Each number is 128 + 32 x the weight over the matrix's rms, rounded and kept within 0 to 255. Layers, rows and columns count from 0. Numbers have three digits each.

# layer 6 attention query, 160x160, rms 0.0855, rows 4-17,36-49,67-81,99-113,131-145, columns 0-159
145169125150078109173097144184142091160121192149143180107165140103174157118138160147156182115146122159168131141126137108043072154098091112169172125124129143116121110165119116128196126141108111151113131170090110080099100143135087174106130128068122131060139117100108112092150123141156148138129158097102164144113159112138070083120163094111113091095133121136147111173133134135173131153154129125122168145155097126093123153103127087127154154171096114109165123141167172168156115136153120
133153137181144121142055126092160094142163089101114154139109175134086134051158127071107124113078199097129170122115144074213119053100175186091149096078134104117149128118116100103157144144128112111110182115121086108164206081103104177076118156160159111169134109176074131088090126084120163218117103161186112107121099155096122125122177138129105152073113092130124154136134074173086128111109094115116133053137108150095181147101083117092147125138130097198117122102090168167131163122063137
109101130171132146132140103080142160102137074154097155139127189146100101125116096149126160176119104181120149161143138120146116101183108077131132121136129100114105105136133111062142157150118110072110100117105151143129160165153123172168144139116138151104115143159098137177143150160063051083154176165108198123154123117166103142094133152138188099175074160088167134122143157087074129104121107145111113141152135153095124131160139165159153116133148118128095155096138174096163145087147132
125160115143167100120126122082088112135103080120116127136127124160137144085112119117117127105107158144140134101135126111192114107098180129085112100133147154133135147120107140147111151116165098133125154123147113096151167098099153137103128134176179143144164100171106130095105139045132139161141128154128116082128076149146122174132160122163149151112091083138110182100142079143074125104139141120129140061161140144118131133122100178129102134129146120162111088048084147110085163119077090
112171181109158110103137116114095129129123100156094093124098098155112119170101114122105088119119095131116131172129168144173131133109194134096120126126136150112137140160090098111105128098160141137132109142185100098161155118152130127112116130181160133188149105157133136096071104059103115172136125133156089102124113125154159159118166135122122166101138145137109159091106106137089119123093107149138081089155148120139164144133091178127115144161116116165134099115081136106068155115106117
160117140087125117123120122162116133139122173109158097136136119106158138169107180172115090120196111113113106137120140182049137157093117140116110157141110107142131120146102145150118097079135115139171094164167108119099109127148080070127133135146110126090140142141148153125129123139156121138103104086113093162114138116136135063140110107118102129114147146152120103151117147124160106120165197115137105138108164120183041101088172091125153145151117145106141126129129106140119107148170132
132131207084147090105110125133112131156141179128135129151101124116120160139100141138153112099188124121146163162115143165053133138093148151147155145163120106118133153128124115149118119073131124139154088133149116132068108148149057074122134099182128162134133142140172155093107136148126090109106134100130093128112110111137136078140106102091108151099159121129126146102134124140148084123126135142140114135123163123159054116160151101116157145162132157112118106117161128134100119128157140
151174140155169100111104117144132114102115186138126160128127137118134155107151138143193135129162159112153134122046125143119099150150112102141133144097146114152121172128130145144153121146154134153117124144128103121127146136189081056143139102073134149094125148140113153095114135119125095137124135101137163120070128144142084098143128108126125147122115095119078126176128160138125108152152179157130126119098094153116124167121160143108129205158100127112058177140150165164146107141138149
137130166111142125119141146169144119130124161115133111150158104117151150111129110117125147138142123183172131118121115156059138133087114133121128120167120126109102131165144094188129097105107130116124122113142134123092111115127084078147137110138117118120143152139172107113129097141132106126094151139118112118123071127124130127141134105134131127093124126135102135102121142131143096097133160129171129105104148144128114155165141097138142110130117112126104092126126106156137115156142127
141140134091125095133093151126148159132135189165120093112140112088113144093082113112145116132175138119155099147112174152081100199113115093168088155174120164168150085148130131151152099108131159139092094095122141118127108128134126098113165170132071137140138159133085116119109129110111090132074104139082123102085099172104104120121121137131094136119124116107126116187098169121140121134123140137124121118106148122149152106158133121156102132167128134085111110113136126124105124127160101
105143093220109172150091088138143148152085130126160110165093174134047088166126134150102091112102151181113101176189105150099160130123171109026182097065140158189125105157080095160120111114101113097139160158118171051133208130135188175107131118170155157119110101175185154162111153133134105082121095092060128084110061151149137141142153093032169169139123158135180157157087089182117165093121100119103073080141165150169068134147090105101102147127112095160164135088130103117097128175159171
119170152097138090119132120159139111186166165093096133083110120157104179086087133105148109142155134108168134179127155135116113093126160084147076136145125180113151116184088138121098089139148099105129131127185131144162058154131137094141121187118070124170174112130104104195145128142134101123063108171103108078122218137153077175169149136134065171100199160157132109120109137114154088112140132152123102117110147096183115119139122138171131076180103156107123153040063112113090119143172085
119117124107086150107140110117185132135132155122136132105122079147130106120133108106161126154117166137141134129103113166156128125125149128175106118139094111154121079117112137126142149150097148119094128108098132165151130176159139149148140143140137154130142132128105115145144133129109069094154131166108168106133143138128122142212151140150134123113145156088141118147122119126137109127147142142147127154140176125125133165121123115098161146136135113142130129104172122143110141154164120
140091079186113141139122150096124115079188155164069142133164165105076145134147133103112133127110169089105140149150091058203106109183143110103204128111121132113150111064169133066102177229114169143116198106051200122120191175153203188120123121162197105134116123174029145166105199105078067175163178111138176087124097134123147122119140189125148076171063114097138138142096132152079157176067109112099130109131090116091212109178112180140062116077158123096164148089136133091123130137045101
143108121135113163138137137131108143114138122130112116129155172136138152091177108145152101127132131104150151134107153105133112128146108126146105123152137118137080102120136133115121124197098127139107125126147120107176118149094155128126142129118126130122149145116097152108129127123130146080106116152122121141119146133136139144130105127147157104114112152102160112142146127105098118168097104130176124113085126131083110130121112124115172134124096127105142147084139152150159110135148116
133120119112132104089131141133123134104130139113091134092126074124154134136113112112120159140161145154093118149136135138091118123136127144076123152141115120114127148097145119128121133110123153126127153132110122128122131123154132166104145129135129100156085144115131138089150130129102109141132138128137073124112117131171108105109132137147130112152097122150148125125151140147135126124126123108156117142157131113129116117120128143142109109125117152147138135148108164099125143119112099
113101148151148118095122141143140112106154142110111113154092135111153131129090130156136106174146138155128115113134120128115138131131165156087145122142121126120110153123136123143110141093122118129123142177125123126127137098155115152113154137180122124162083125106111147107143121128154094137143150131106098145133091141169154107150110150151136111149118130176137107139150146148114104135123118139146128127129112132151096071111167123162118135137076127136146138149085169094105129104100084
133130163162126097093111108098146122119109141104135127073094075116127101134118130121134152133120111172105103115101122164152145154171165144115109145155113128135142135086107146134125135089113146123127154115126132163091124121148126155122137123093098164157120131140156103130145133148101058172129088144130139116111126125098111120143120127120130123145164149156114146142120104133132125071186151113103127119147127143132124159139145118125099107129169148150115126182103135121100123130118112
136116132152093099059063129091105105136142151080132126067121104183150072091102132109148145132100137172091069127121158094119083134151146112100105116173138156143171149123140134174134145055067142136114105119115111185085115119134085167108176113111114077160082131142151082148177096143100054168100132139122142121102117127113122135103128132135131118156150118149135145150126125138154127074156119117129128110131120131133129078131136168146100094136151129126121115199053138105100084076115106
143166126095093120141127102102101144108122126129169206125161139135106159126163126113163193113126128108106150125057159094118127103142063080202112122065093152167159071120110161082129097138127163096156109076107136118102122134084106099183103118042113181105166123096201022175111109135147121156146096135115191108120194156077113122115133080100116141055152145111069136099068139113169149129153132173110164106115145137099134191142119168111095127109186130135127126135177067183132138106157148
134132114150112090101146171088119108117144161118111135148101151129090136126157098167156165120113124111155128131077120128135101148125087119198163107114083140171138092101092121098158102107105107143091123113103159111112127151140172084143108165071083138128204114077203054214163065127111120127166135117071227096074170147064152157164130142114138158045204193074116123106121102138121140101151103158099098096123093076123142206167082153153121146179152092097079154137164091163115157112196157
163069128157132198123146123136086156116152080121113075129141130113162103155108125150076097106112102103166138118149120190187163160153162137104166162147171123094105084125103099110150181231130104168121175183120149138152136099137112095138110131187151139125169124174036180094154120112121100091139124150183106147192168096143130135145120161143137070141099166064150109170149067107043094132081118184122080129145156114074107129102168099160220121148068125110125127061142179125145127187144097
166182117125125095146085112083166145125138131105136146155153138142086153114168091132163196136118120155158100106125138121136151130148140123171080155144121155138144155133108167094136088096144116131141055101154141152118136137079112060181114110074073104176238117104203078094147097161171175143106159142170120059165124115070127182103116125139097207086131146114120138064105118159148174099143121139130099122095136116125105171179106146142067123152149111094115151126111104141138126103128146
100095082141144245173127054052146174177117096152127058111121173129232113085213172126146176145131123102174204098146101169196161197186123118137168131194147102059049096131123089069239232248053110105096129157117083117122107181153150085118123119052074116016185175144066111162132084142132144104194143078191210163192109136149103106129213112152129121137109131070130077168136111069040015114174150188166140186132054175035127194107108078181255108187042164055120175080215149115202065189162192
112096134159133104136111173089189124147076122122136128075045164162154129110082110126076152154089179184136078135143156194088148118162141132062143105120100146154201135185118077222157137034104130097122094122157118131129107085139107160117132142131125102134102137104181123197128156127117120146121119064123125084099122156110115127123111110087120176144174147176118138104123111164160165082118123153053096157135140148172122152155088112097081146148169110094082120141095150091123136111124167
097075143122132154141102113126111093171115133107123069120072183159179096156070117112089104140093108128132162177169100156128113152134171132039120106172123133121112125131160123177139184131102150108090163125159159110152130122164134170066185138144143130109088102144105186176118157099103103164141115129139135175125155150159118075103149110175174122140139124166148118164165098120088108139148181117134108129182118151110142104101177085137189135161098145146172078121149155073096125147153111
083064110132141158158140085125119130139129130144089092117086151151165122134137120127121161149144161108151130103134106148144139111143091147148147137149103118103122111151076085146139174161136104109114128128130123139150123127164183120117113140136093170110122125094106116168116095112140144126135135085133140151135145175139084099126144113145132137134130138107130104123122126105128091136164102183144132155181170130124151142089138112136197072154102127083106120130167139125127114137175129
096071121172135177096138144121087125097131134095086125088143119085167110177086179109063051144194174147121158139194132162153187082100186130025215162107140101076116088120154086130140219135088091171109202185064105094092149154198127168051098124197201076116044138182057232087147099132145043102137171131185107126169085081209176064149128174110129040170092147070193108255142106152105086158062093096115079139115131117151083065097144122170157121114061124197144196117127215081129090149058122
081098141136136129108176120080142150144124140160106134121143127180120101130154113141166142128148123133108134124085138156125148126139135092132136116127159142104064146134178081071153121149143144119142127121166102156116135132125124150153126120174128156111180099197145076145102095161139109145152135120114123139164131105145114120144158099084101090102114102122117113111132111100106133160092117190165155182094151152068134150149140172156111182140123134111067135086129146123165110137158140
154092136156143122142183142135169137110104132173151147121147116168115135134127103094145206127137170130124154110109127133152148124167168103179128128087152106107065092127131087081173089164112171118149110112120100071138156094134158113121130136134121145099183134149100125163104131146143117123119112119117115117126135161132097128177144081110116113112091139132069139129107172101104138126108097122133139157104145156090112195121145082154118141142114108054070124119149133145151117112166117
121114149137104109070104122194121074171138114081114104123109114113122192125090138122068064119142140180127120115131134120092146125128121190089151139140089143128187110120117162142111158156121155119136182203103149157143112113113041130121115142170154060162092122118111206065171158169121106146139111147170096166152105126120140121167123161150085115124127148160147110160171091155099136152086109135148099098109153118178076080096151111108136123116129127196141094100124194138110100101075110
130108096134110136142117139145123112139148077147116129163076135091179105118128156155104100119149105107128082146132081130121149147169101160066120130178111089167104158139092171150127162112148117132120143141134148100179134122094170120112126164108122138124082159126163129109070164134193131101146100134107128109124127133149124101137132126139144159139105168171148131119114139138127184115140097078094113130142137159148138110098132149095126130128159106129156141147146143114132143152123130
118174141129140066109128158109105114156139121133127154130090085131072165105132145163127109146123128138147126094093103125148100113106105124142156092089080199134131122129111142140106140104116117067126117132102151145119131085126143093134134095105169121137107075125180090091099112119106115103128162131151126120115097124143128107114134166146123143136143108116111164112157094096108080099123129166141110074107126104179110133107089130104113120179123143201127085141141106131078182146103146
102156153114090144096113178126078125125113091099148133100113128111132122114122161131128114116105100154173131110123120113144123117124093154125100137176142167116163149166157151146116153089086127107142142120133127161105106152103096175136155132116134058145115124101133152045136129130102111123143124109134136161119104101144162120127109138123134134129179111165155182130154119142160076103143101123151115113155128128124134102106164110136165131115121153179132123146092152094092130129119110
117162142120131067103109129137135124113164201139116173141127125075041135149116119111145143089147137146120168117087128106121119147101124148192172133088138154115121099118100146106122091103141147088132125106152116153076118162148127081130186146129112125128104126153162087139108089155127095146091114131104128162088130128128123078106131071134119120081173114128087113134088128070185087151146147176111150111102158073120134132123148158155136156101115186120146103134131099143138129146126133
114193184108126059135137136111100097112181170108149156090138074141042165114139126141183154083140105130132145134084163149106063128091151121219114126096167163128105129147147155145101079081098145113116150079157115149070117158126056115126120104132084128152117101135191066085103117151118121166082134131129105153095118068117145115093113099143160130076175109121136127091088110093151105137149108143131114105117159134147085179188124150139112139160106134126117129113108069117120122109147173
134184175130143095116209118112134146102100218154151206147149102150069140172132120128164184135166141136138121115062166139097104130147118061195167116059103144136152103133151111112133052114124148102122105077127120149087158118189098090157114129143119132135167052168154092199128100108129081112136131105081139111113133149147094085171106097126152112111130143096101150153100159129160148134179166122113122086109184117114093151181094162137055168160141145133067084121187084150148114159153159
121179163138138073115130171105148128118124150111150172135163134145059134094164101123202185131173128148103098144110160124113112135160127096130138106109163175128087126162173121111111081106145133105148107091132151148093114119159068092157131097122110077150118083136150096108154124157073082139120131143138082138162102118118106148137105156103159118100122089112117172094104122091141119120153098132128080121113134150138073144179137133131105098160136118103060139127058112100131108112156160
112099196128138107123135134113171128070160153095155119111107190125173114006126086130170216160120104146167149082144211008134158123179147113137124122194135163112162153116171122090187142181128149147106096093102124136100078146124081153140174141106105187104128187149090097112172126124089083146143101158157159138138112189157153127132138158147131115104103094092108112193130105069126073130122135137130138136118108146027143154151093093191181120129118104141033106096147169169133122166154156
137120136110141103161098142122124132180070136121163203123056185127073131113108218131109045173092123130147130116202120137129201098016159121058148061082071127126133136153101149146097080084158122126117151145133063050159194165075135192102159141174176161152141092090176141199067064085201125106077099103116128096076119158119141110147064099079129254190170197152201179131125095207136146159114098116055098071114141172227168153117073098098054155186169115116136152172118041101046118160163207
160154180101153055107086181110092102103187162093076127147120127182187153124160125131156098144037105167162188180164134178171045079099162082113095056089117220057127139156167143116085141085167184128155119133159036132141109127079079169107153175176098081137176093160181119132120073079121148175110179173087099131098110060137114146190105103209078197079163122189175099146165082131081124094104127100204166107154041066148119119129147145156118177186103165116135115096114118140093097084144108
122114144079103137131168103106191145146102143144094120135063159144185120096136132135059090164117174124191098095137110176155120136140138183154125151114085108158167102123061128169116163208148211116119145156080100168127145112143154140203103124128164191137102135109107095158147149138115118131162119153159170145132102107133115126151134134110120147134167076098163103140097104103168085126112115179155201150134107095118220198130061134135155152129146122138132150144178160139095134125130125
119035034198102252147053093164125151096119083095081102133133158082189119143109156094108128144148184063065138136162016119147205142177126139024211123147088043107073150127145122110185255174074115140110118138063159076184169216158167119046137138109186131040056147131071250142152148114125100120145180124191122123153108186170150052135137133144132032200023193121203079191199120196122162139130147087060101123110163145162110078095161082160148050069086103135178169119098207114188153124044088
136130127132092152147143079115096127165160102148142183120135157172093076114136085153138105114158084101165165164162126091191152079133125118157097134113120140115088103128161116129135122204133133149180150131155194122075138104096081075187131152140039140115160149141107124152114096093185120146117101133177160120144119142172100153171156090101134087112134122109118096132117121115112139112122134115138116150122166115113132209126106103162142143142103088106095135173164107147117155109116093
092146123100131191152139100109091108158123111171159171086140172173102121108151117098126130112138117076118121132158099097122127105180111133159099130096175127164107099180195156145145123194135136153158134126151178106111106108114098104117063140149099133120152183164118118135069118118154158103108125140179132105125132129111129133191174061116133102082127090176093079129149148123142106088104148129152148142112191125084108186092132094101155173138137119140109163175166135135100132131127096
123139141125105116073142135108124112155098110066130138134122130142125151165110159110087124152140102129113107125103159161125089108121103160115177144153158128128182143094152146118096143119154149142094106149127102163130124122114129198106122126138198101142094108165169073127117153115096103102131164112070126175166152094106150158103113163151157138111101138107162157119148123143129157157131080156132132134124064135112101110120113149154144138120136200185175129120083140108096092146110120
122125103162120137122109144098178133114119114168142105146095116071139145177122147086068104163145113115126096127104101162057090171161091140091159172156135106176171166119135120096101152095162108137130143138098096113131157146115179181149139117136142085114075082132162097166077177112105113102151133105045116149163102125106125098092066149150158132124109143118150170131102114136150140134149137133089136114126093157123152100137145154111093151115159198099184146109168139098194105178097128
119152127109119093089176163108118118139134099092092113171134117110113136153153164156126146116118110134138145138114140151131095136091135162121165132096148173091157163114118111120080147106143137078106126133105084154091151140111171200144148105135141126158093068139164106116163114161065091138128150116103110154171110105121096152068091161126121129161094122107149138129133129128101154138127071185125137138103112084146071106158119184135091089120123178201189151119107114121130118134148122
097174163104114106123156127119127131131110108081153153145130096112132142166153137114107146117130118157126102108099126108118110126148091126097161134109117144120145139111109131120074142119149134102131141113103085181123134130114136165126147121144128098159089102128186107109153142138129105110145100142099116171174091111117124151069115139153148131128126131146141151078144096139149138140113069132139106129146161127162094076129138156117091089115082147161150151123054149094152130080126099
152139158136134118135129136173113128138115168137135125152156077124087103126124110158156124063102129112138148129153144133134129118086175113143073064108103152098094108117087154142170099109153140146150133172136142110117127136108071108107157143152145153119140171133105161076166085132113119170088123144171130120089115122141124133125171101128095111164137103159152111138158128120124117120103161158160098106106157069158106100139119131108115095136079088147121099120095100161077153146110090
141138198131111095095092119118094131110129163092133110089129089151071133116159118171164114095113110125178151119098144113126094132103186149147092122129110166047105095131081166157113094117084170096132155147133144173099166110132058058113125117122115166159124108105144149094141096131136112177103172150214138190111095085140121133121171104159129131150134119201102082106169131105110091149126156167139136092132168108131106127132130144115126120161118096174094130148122127098085181105143073
119103125116135152170117160102076141125131169147153147084173136116146124149122078119148129131153131098116159114116125140164136063092148111157132119112093125125101065177143122102193125178144136178145081137152149119164134121197084085154136143124113173135205141133098145139100158117145158099102149108157149115110152130097134131173104103121111150113125097134126114191123142127111111102123166137168155132129076149113163132093128105109159172115123100149102154126187106184074095133169167
122136135098152126111134129084085161155170122110135127136160105137082151113149114128194092061162128170128167087142186116141116093117128154157108098093103148040108093167122189151127078156098114145191156162171126140120123096141063087142100115151110148175159124116136160051148136160128169161102140141237134137147083077117115151107185131114126159145150086148122133110173138125092098124096139141193120145115100090148098116119116155113121109152135073171113148134115161111051127097154118
164125121148180099144116131158157139089109127135112125105099125191167094032098087150185210164141147143112106107141146125147164116159143115172117096217126113122067148100154102141234158192126065146112062126094104120173071100148099067159148163102116137107118158098101106119186115138148127113132097180128150136135107159139122150151180117143145080141088127127111113135157112077134089118156158129136120150080155155073154188135127050142185135155092089142076107130147199174146160115161157
154061134081134067138152101161155146135103128118167152076096143151092149134131126124097115132159128130139097098125141148107176093070166054088170157110082141163153099134095136118107094060140108144137145167119103148174074170151154126116128147151146092170136139104134094163104146124171119118134136105109149108098179159070103114128122134073099154145192161157135136139096105122154120146080079124106080166145099095178169148115125127141073164177165187110122085169121076138076110117152173
159149175144165109116131210112123125094143150118144114135178124151159081063141110129173143186129116127109141133113086077228074090093144082164141085102178130108130160164173131143154186123118058142104113077175076116150101147155091074114074145151137099154194128119126155113131091130133154146124160166137104100128155094115150168184119110174133169109166085153114115101161145193091096144114153082106112146114150138137189124129149148147113125105098058157086118152106106155133115091092114
120135083135115145108118170113153146136121144153165118118142133150144127088110126129109147159126108112156082085119143123152129169165148106122128137177117122132143111094113137128164156138149124147152113121112127180158148148174137115124107163131142120116154137113133109167119161114138130093121120145135156117131134191097135156160140154091083144121187124120138154151078135105125110108145131126109118170119112107145171160133145105135122161134103138042101148098113116118098143164169127
130068095103164120034160172137155117069093102069097148075140159091205153170100177099099116134157148149082121143142151112120145098149097136043220150151129104162178141103141102115138194110117108144141096085120117100106108164144151186045142110134194069077033131162125157151109130087142082045146139089092103158100129095162146050108073144128129091167080145090156153229145116134149096095111145112069141108140104139114086092133170111177125138090155189120139088160116188127178100149083116
110118124118084167171157059130125135240171117149161107175151132141053177117129126142119138128137111120117148094082108131072139123154126132184110092171130086092118129114144126081127060188162111112188164122144153106139155143084143056139063147145135119075161133170168178125123132124161175116130125078130148132168179130127135162141159044119115127107119153127097122079109112117141142128169181124141103172130155163139107153087134065102150071154121109117077120098143091184116092107216157
120081114135124180188126112111106137133154127137127123153109145159118156121143090110146119102132147113135178136085170093119120110191115131157121114123143103147085086149187085128142101213120141112149137128108104117104106140145129089132111136138160101079148169157110181172158138118143139104110116146142156105181182130116107109142145090121141119122138159114136175131100135090125110180152128153191088158091124155077136163087134102128199090113119144061109120067194103167154126090181158
116136107171130165119078148132102144067092129118092111136128177118169108126092118131088107142125137141142149139169094105196128138152153136077163122093122149144119149135122164173115206088112142164087129136122095122083125121132092152114185134164158095120083130137050177084176153123120109178122117143167118148121100147143134103133117147127132093162103086126165122143158132164105173163099093163165114103108151162080108119114137202141147172091131147113193133128091182090154126130058096
142083092157105149093081226162115128032150075096087121071145156133168112123090155137065099178115141172116143150198113185206149130151161108066144167126117109113142138112151122173147250051128110147135165132054121165145117127117089166085211127110173046117064102092063166082146141155090149133134175101127135168117069127149121110121112172217124101172103134098175108156126091114150116140066084069134158143111089145075054092165158141167168190065125215150156152090115175085173147082081107
142142128177172051112101169153120098080094104139147151123135098123192096138119159130111101112142130137132112132079103120165093164084138096092151124080146134124117186129113150143120148026140159123117118136118134131108147144149152146124146139093104160185141099112141120111106126105128101137149130129109126114083103109095107114095108176157099155144097096133129126104107153143112149121151111118112140095147098086124169087154094187101065161104147126170154114213078093122092168122065058
153163165140111114109087132125102119072122149101182141085144134153153084093127163115107141152115138129167101114153148083142123136142206138076125138112166132106179167121105150165110164096117163130136104090133121167094161119166125194118125108108092140159132109160132127091089154153114091167111124141162093109109088117145156116155117173166145149127119097171109152097136109165136147138122142106126143104153161152100174055130150170168096149112127129136104106153078165106095109160040098
103141160112100094093096077123141118196166225123202118133151094078053138102145137107180181060137088140146111061072147123016107145124122118203069073182113138124120096110133162117121000151128152118117113111163162134111162112125091087150082138142088189152195167140231022155066108126142125163071066102108109120086133166097116167120132071079085158092189159143089156110134163140135122107188158167117128130127178143176123159115106159109066088189147064114098135148154063170071080133183175
145138174037109060112150125149127118151165193145185168160130086123123190073137124126189188078143135094157113093101145084027096133100121153188093090108081128122119084110126111146120007152144140098102110136121139139081120141114145079119155119117089149119191158101189075136136111161160154083105083161079113130104145139103124105133119081097120177081148172131111126117117138048136114113216167167157135093107131096177140157112111106098115146178101105109099082137178071171085154123216150
078106120132175153165186119119162137172160141176077110154123135105101127154117116128143121126170144117126173121122091133100126124132134133130176081108097097120062110141094078091162111200162118120119153163129139077125160153179157101147156164167126144093114196137106193155130086110106155097151123104093135133136122150156131167151132119110132094122132153075167096169187087131141119104149070191162099122124093085199175147123098081111155135120098109122143176066143148133121139103192147
122170136065126075128089116105131122142158176123178161155158113085116182089158094136197200090149144110144135122102153066021093135167064127192109135112105156129140136135149157132088000141135185124125089089155133159128062127123147081167145127113070173124181178094223064124133129185132155133095117147081120127101130134100109133133106092151145147104135144184076137058094145083163120129228124141148128072146124116147133133099096131038098130167159119102109109128131073155083153115182143
113088163120171124169154095149162129155170187149112112170120122119076139110111066134146120122152115141149145093095147096067136137144138128193139085114094097113134115138125095116132034211171099138147189135157123089132123142131125107116088142166121176092145195122130147137095139130136152126090127107084160133137154167153106175133127120128132152115137172169113104118126130090141127131142113115144121125122135126136125149112081082070166129129100112118148141115207086149132147140235142
141164133157133086120055157144119078159116115116148083122120161143130142132128134111127113107144114155148081161100075119104139102094118119120156158114140138178141142098139169156099124056177135120118167137130144117112137135136121137129162155111110099130125064112152085121120147158154139131124094130047123149081113144131126114137118126144103139146129107159121117116093143088138120106138135104100131136104113110143103169162123115072099120161122146154128129161111112108153138133112112
096092145139120104117175161168197120173145192141078120163147134105133171076130130151129161169118135164160136103093094165094138142176077139162168112158117083112114082100087095153172123145119130107171169165142102151170113170149145109113093171134164114112093169100165121126155134130079145137172133125120149146087149135150137162133121155119148086059131131102169134080151128099123114109123141131162135188129129069156109161147114058155157098164105072093093158128143153118137118132189128
140128049122143146156176115124136161146091139179136091138094149143164119107147130109145154149101176147126132118124098182168114143145098138158150132152107125143134101138094094114198161165136121146121114142145093150139095133113169137165106133091082136097152168079117106198161117111126147104148134116109155117131120161110116161141139135112167171105119115103153133093122132139119133108137141124113159174145116143112156169107117129135185149155138119137071149105147159146183131111148129
081114032182105200173131158170139131076083007134050111047093194139255081188139176096020050201090129088156126176191027193255189159097150120000219188098138085146168158158101126115214255097115100195084161183059072088127160137158186191085131133107178081091059079109000200155151121115111128074222168116186141147131076104130155085142185157160076090185123132043198113212105055201112135156002080090131142148187055135090166139126122127190193126076109166176188183151124243092169195121010083
# layer 6 attention key, 32x160, rms 0.0883, rows 3-17, columns 0-159
204126114151105153116117150081145153107109136124136093160132112127119121110116131130127102135078110107132108108093127128190123132126151137139112161154125132122119149127143123110095098105111092100127157148153111156123136117111112125110137110116165119121143127142121113135099129151133140143109103135113100126144142127099101148151104168141150120139145120150114115092143150103109146107135139109122163158132111129121122125127125118116086102166151141103120111123142092133145117132121147
163130150128122177112117112137131125156124131109146120139149104161118099095122124109135108107101107121108077118103105105100110118134116169142104122141108107128133121103159136128104084138129126134139111118177127174144128106092086097112148112144130126100133137121160125107144155163164113143133144153119132145129157102105134119143092128098154148119139164127107130137121129088126130118181148124132134134107109144139103125125111126064101089129138142121113087165150110122160085133142162
106158104109177128143071154105069131134146126199128129100092115102135144168135132125141144126102175135121145137109128127105131149160113096118114122143131103131119100127111120132165160104098165111117090133096105124132149130130184148127121145123102164136105135090140117175097153136145161122120125092164158094071107133144151084125134104141131145133098145124122084145127140100126067097119145146122157110129110146147137112091119142161138173088148111081171132131142105141110157118156147
096117128107144073113110154133089136107154116127118193074107169124183145162099128124112096112150145146120170176170144080129144145123090164108139081123119127158187069124134142159182184113085116173072080128125143097094079127145125170105120132097100124109132158080084179143143129129155124106104118128174160120100143104125170132150131083149076133121132101115144130191123121184125098149071114124152103085173138121116148121102097168128165169113107146146131126163101173108067158118121127
130108097103130145130116144125122153126121120139106095142138153138141119138118131127127122126138119096126154158128083169158149164132144094120159155157143141144157100096129121126140175104101148087137112127088098123104110146146131154112160162099157128137152148099133132139093139100123120132125145106148122101107123104150135108144114112134113126152126156143135129094090125158122130133124127147106133155138116141126150146152143123172161128117109119088143163112125107125111137135107116
074105133111111114096131146122120126106159116207116151146117105144144172161079143153125102139098149142117163140123137130116124112136139118116122148117114142146096113145111110093095152135152158131124137153126162098137100132158145169133189101153140162119156138105105142149109121125098172123112094122105129101124120129113122108136096151152086095151119096129116129137082081099117127154126128133133108134095125124162116144148077135107111137116137144125148145076179127145101144111141105
183150166127132179116190098136187121145111147107146066144211089148058109149165099129146145117122081111137092097114121141131146139136155150124124155119113139098060201159129084145068032159155150076179159153155138149134171119105124088133080099157151145146104109192161123133134167106085135161151159126098081122177117140119154131123108125112176140123136122122090145089146111102109183121189166146117122120149104145136141132168164069098124068122105139111110089117145107116190063129166144
156081130142097198136172071146151127135079141099130069130168113126015120129159091148133158134149101133126096054134147121153143104118150168146145088163091140137087148108114103104071028172136124088176167150154157113124164110103130065123132110133162167122098076162172057138118131106136125113144108085127092127166127143154131137111136133067178144111137124119104155102119122125117162122183103158107161145153112155098136133154120131129106101178127136150068077134131091124172072154188162
134132146090202141118073124106075151158105156137087143129092094132150137074164136123209108086110126121137100105134061142116146148117095125109092112177075125116064128079127132112107123132125136103145130136122110138102151120110141144151113126097143144142115125109139123067116145104155125141129116118175131149071097098140137080111137104139094098152116139148141069086151132136176094156145145138126159137149130135146137174082141083153151101163112117126107149169129156056110103135167140
138121150133115158090152093166135100174046137126162091149143084118023139148162126171110187117080104124092111084053107122066100160117130100170139114135108131117068163111071146140100000089151121095166161139153161112131187146106121068117122161148148134127099086118220124125147119108095137131167154086102142135169157131103103142070135144079201145118155143139125107097129167123140149112201118123090125147105155135150134145142149133078095090139102124142092099141108072123158098135165099
122126096087089115062152145114065114116171153103107148138161103098105180147118150101160067090129175171094133125160133146049051078169091146144184131072114102116176117152115109142083058145169153133175159096103132166127134111130145131102111122140186113107099130140121162116110210114086151173128145098118137128164137111121074142146079114142136108155102092130123134147114138156153111135081109129148124114168159114147119075119111137128158145064147145138132159121148099124123126132132094
094089110187141171125127105115136094164107102137086149099178153122104113162150142143131176112149166130114160086083085155110150196111060150118161133158130106141093179077153112170145146141095140089133143107093118087068148164148180117142113142067128107139082146112154167136162096153117079132178121101155105165157086155149144115124147141106142099063115146076134148086123105139146141148130148146216132173163112122162131166118158117196186114108058176162100167150135132111173118155182118
113116107163137149144135140090133120082124137164160151123071070145084117116091148151157124101083148153120109118128112145167107145107165094141124138130076158212086094158070067129102114106102100149082155117133172107138140168121226166131184117105134093133128147101095111181092135111182155108083077124101104111083118179121111123119077168101133153139178129166090141118047094180125114130169105146062164118115099153169124228168060160160097160098139136107131160113168050082065161130160104
089119076073091047188134222162150146125106163140119142078034181065194082105053103120055040157085180086126095204077083153187124204146079109151166126178119067224255074148098146150219255150082166230000072177051126175197081107105172163121212211092119068087149153067024141121177155154134087089138156173160187118082167188053175179159131142175039073118131153050207097248066112168175077138043061135110117159059181109115154123130082190105151156087133144130142187165148207104097247131037084
069139103110171086145153148130129181119161126125134166102083146085194134122078122123130086121175171132113124168190136142143118122128102133105104150156123136151168097132141153138160255164103152167116081134123120171161089112204145186127159144167124141187112145127075148122125145176144120098075108153108175113076156156151124152133125129173108092158156137131132112156136121149156089133125129140145123093109136104161135110137123155128141143113135113101205145149112158125091156129121137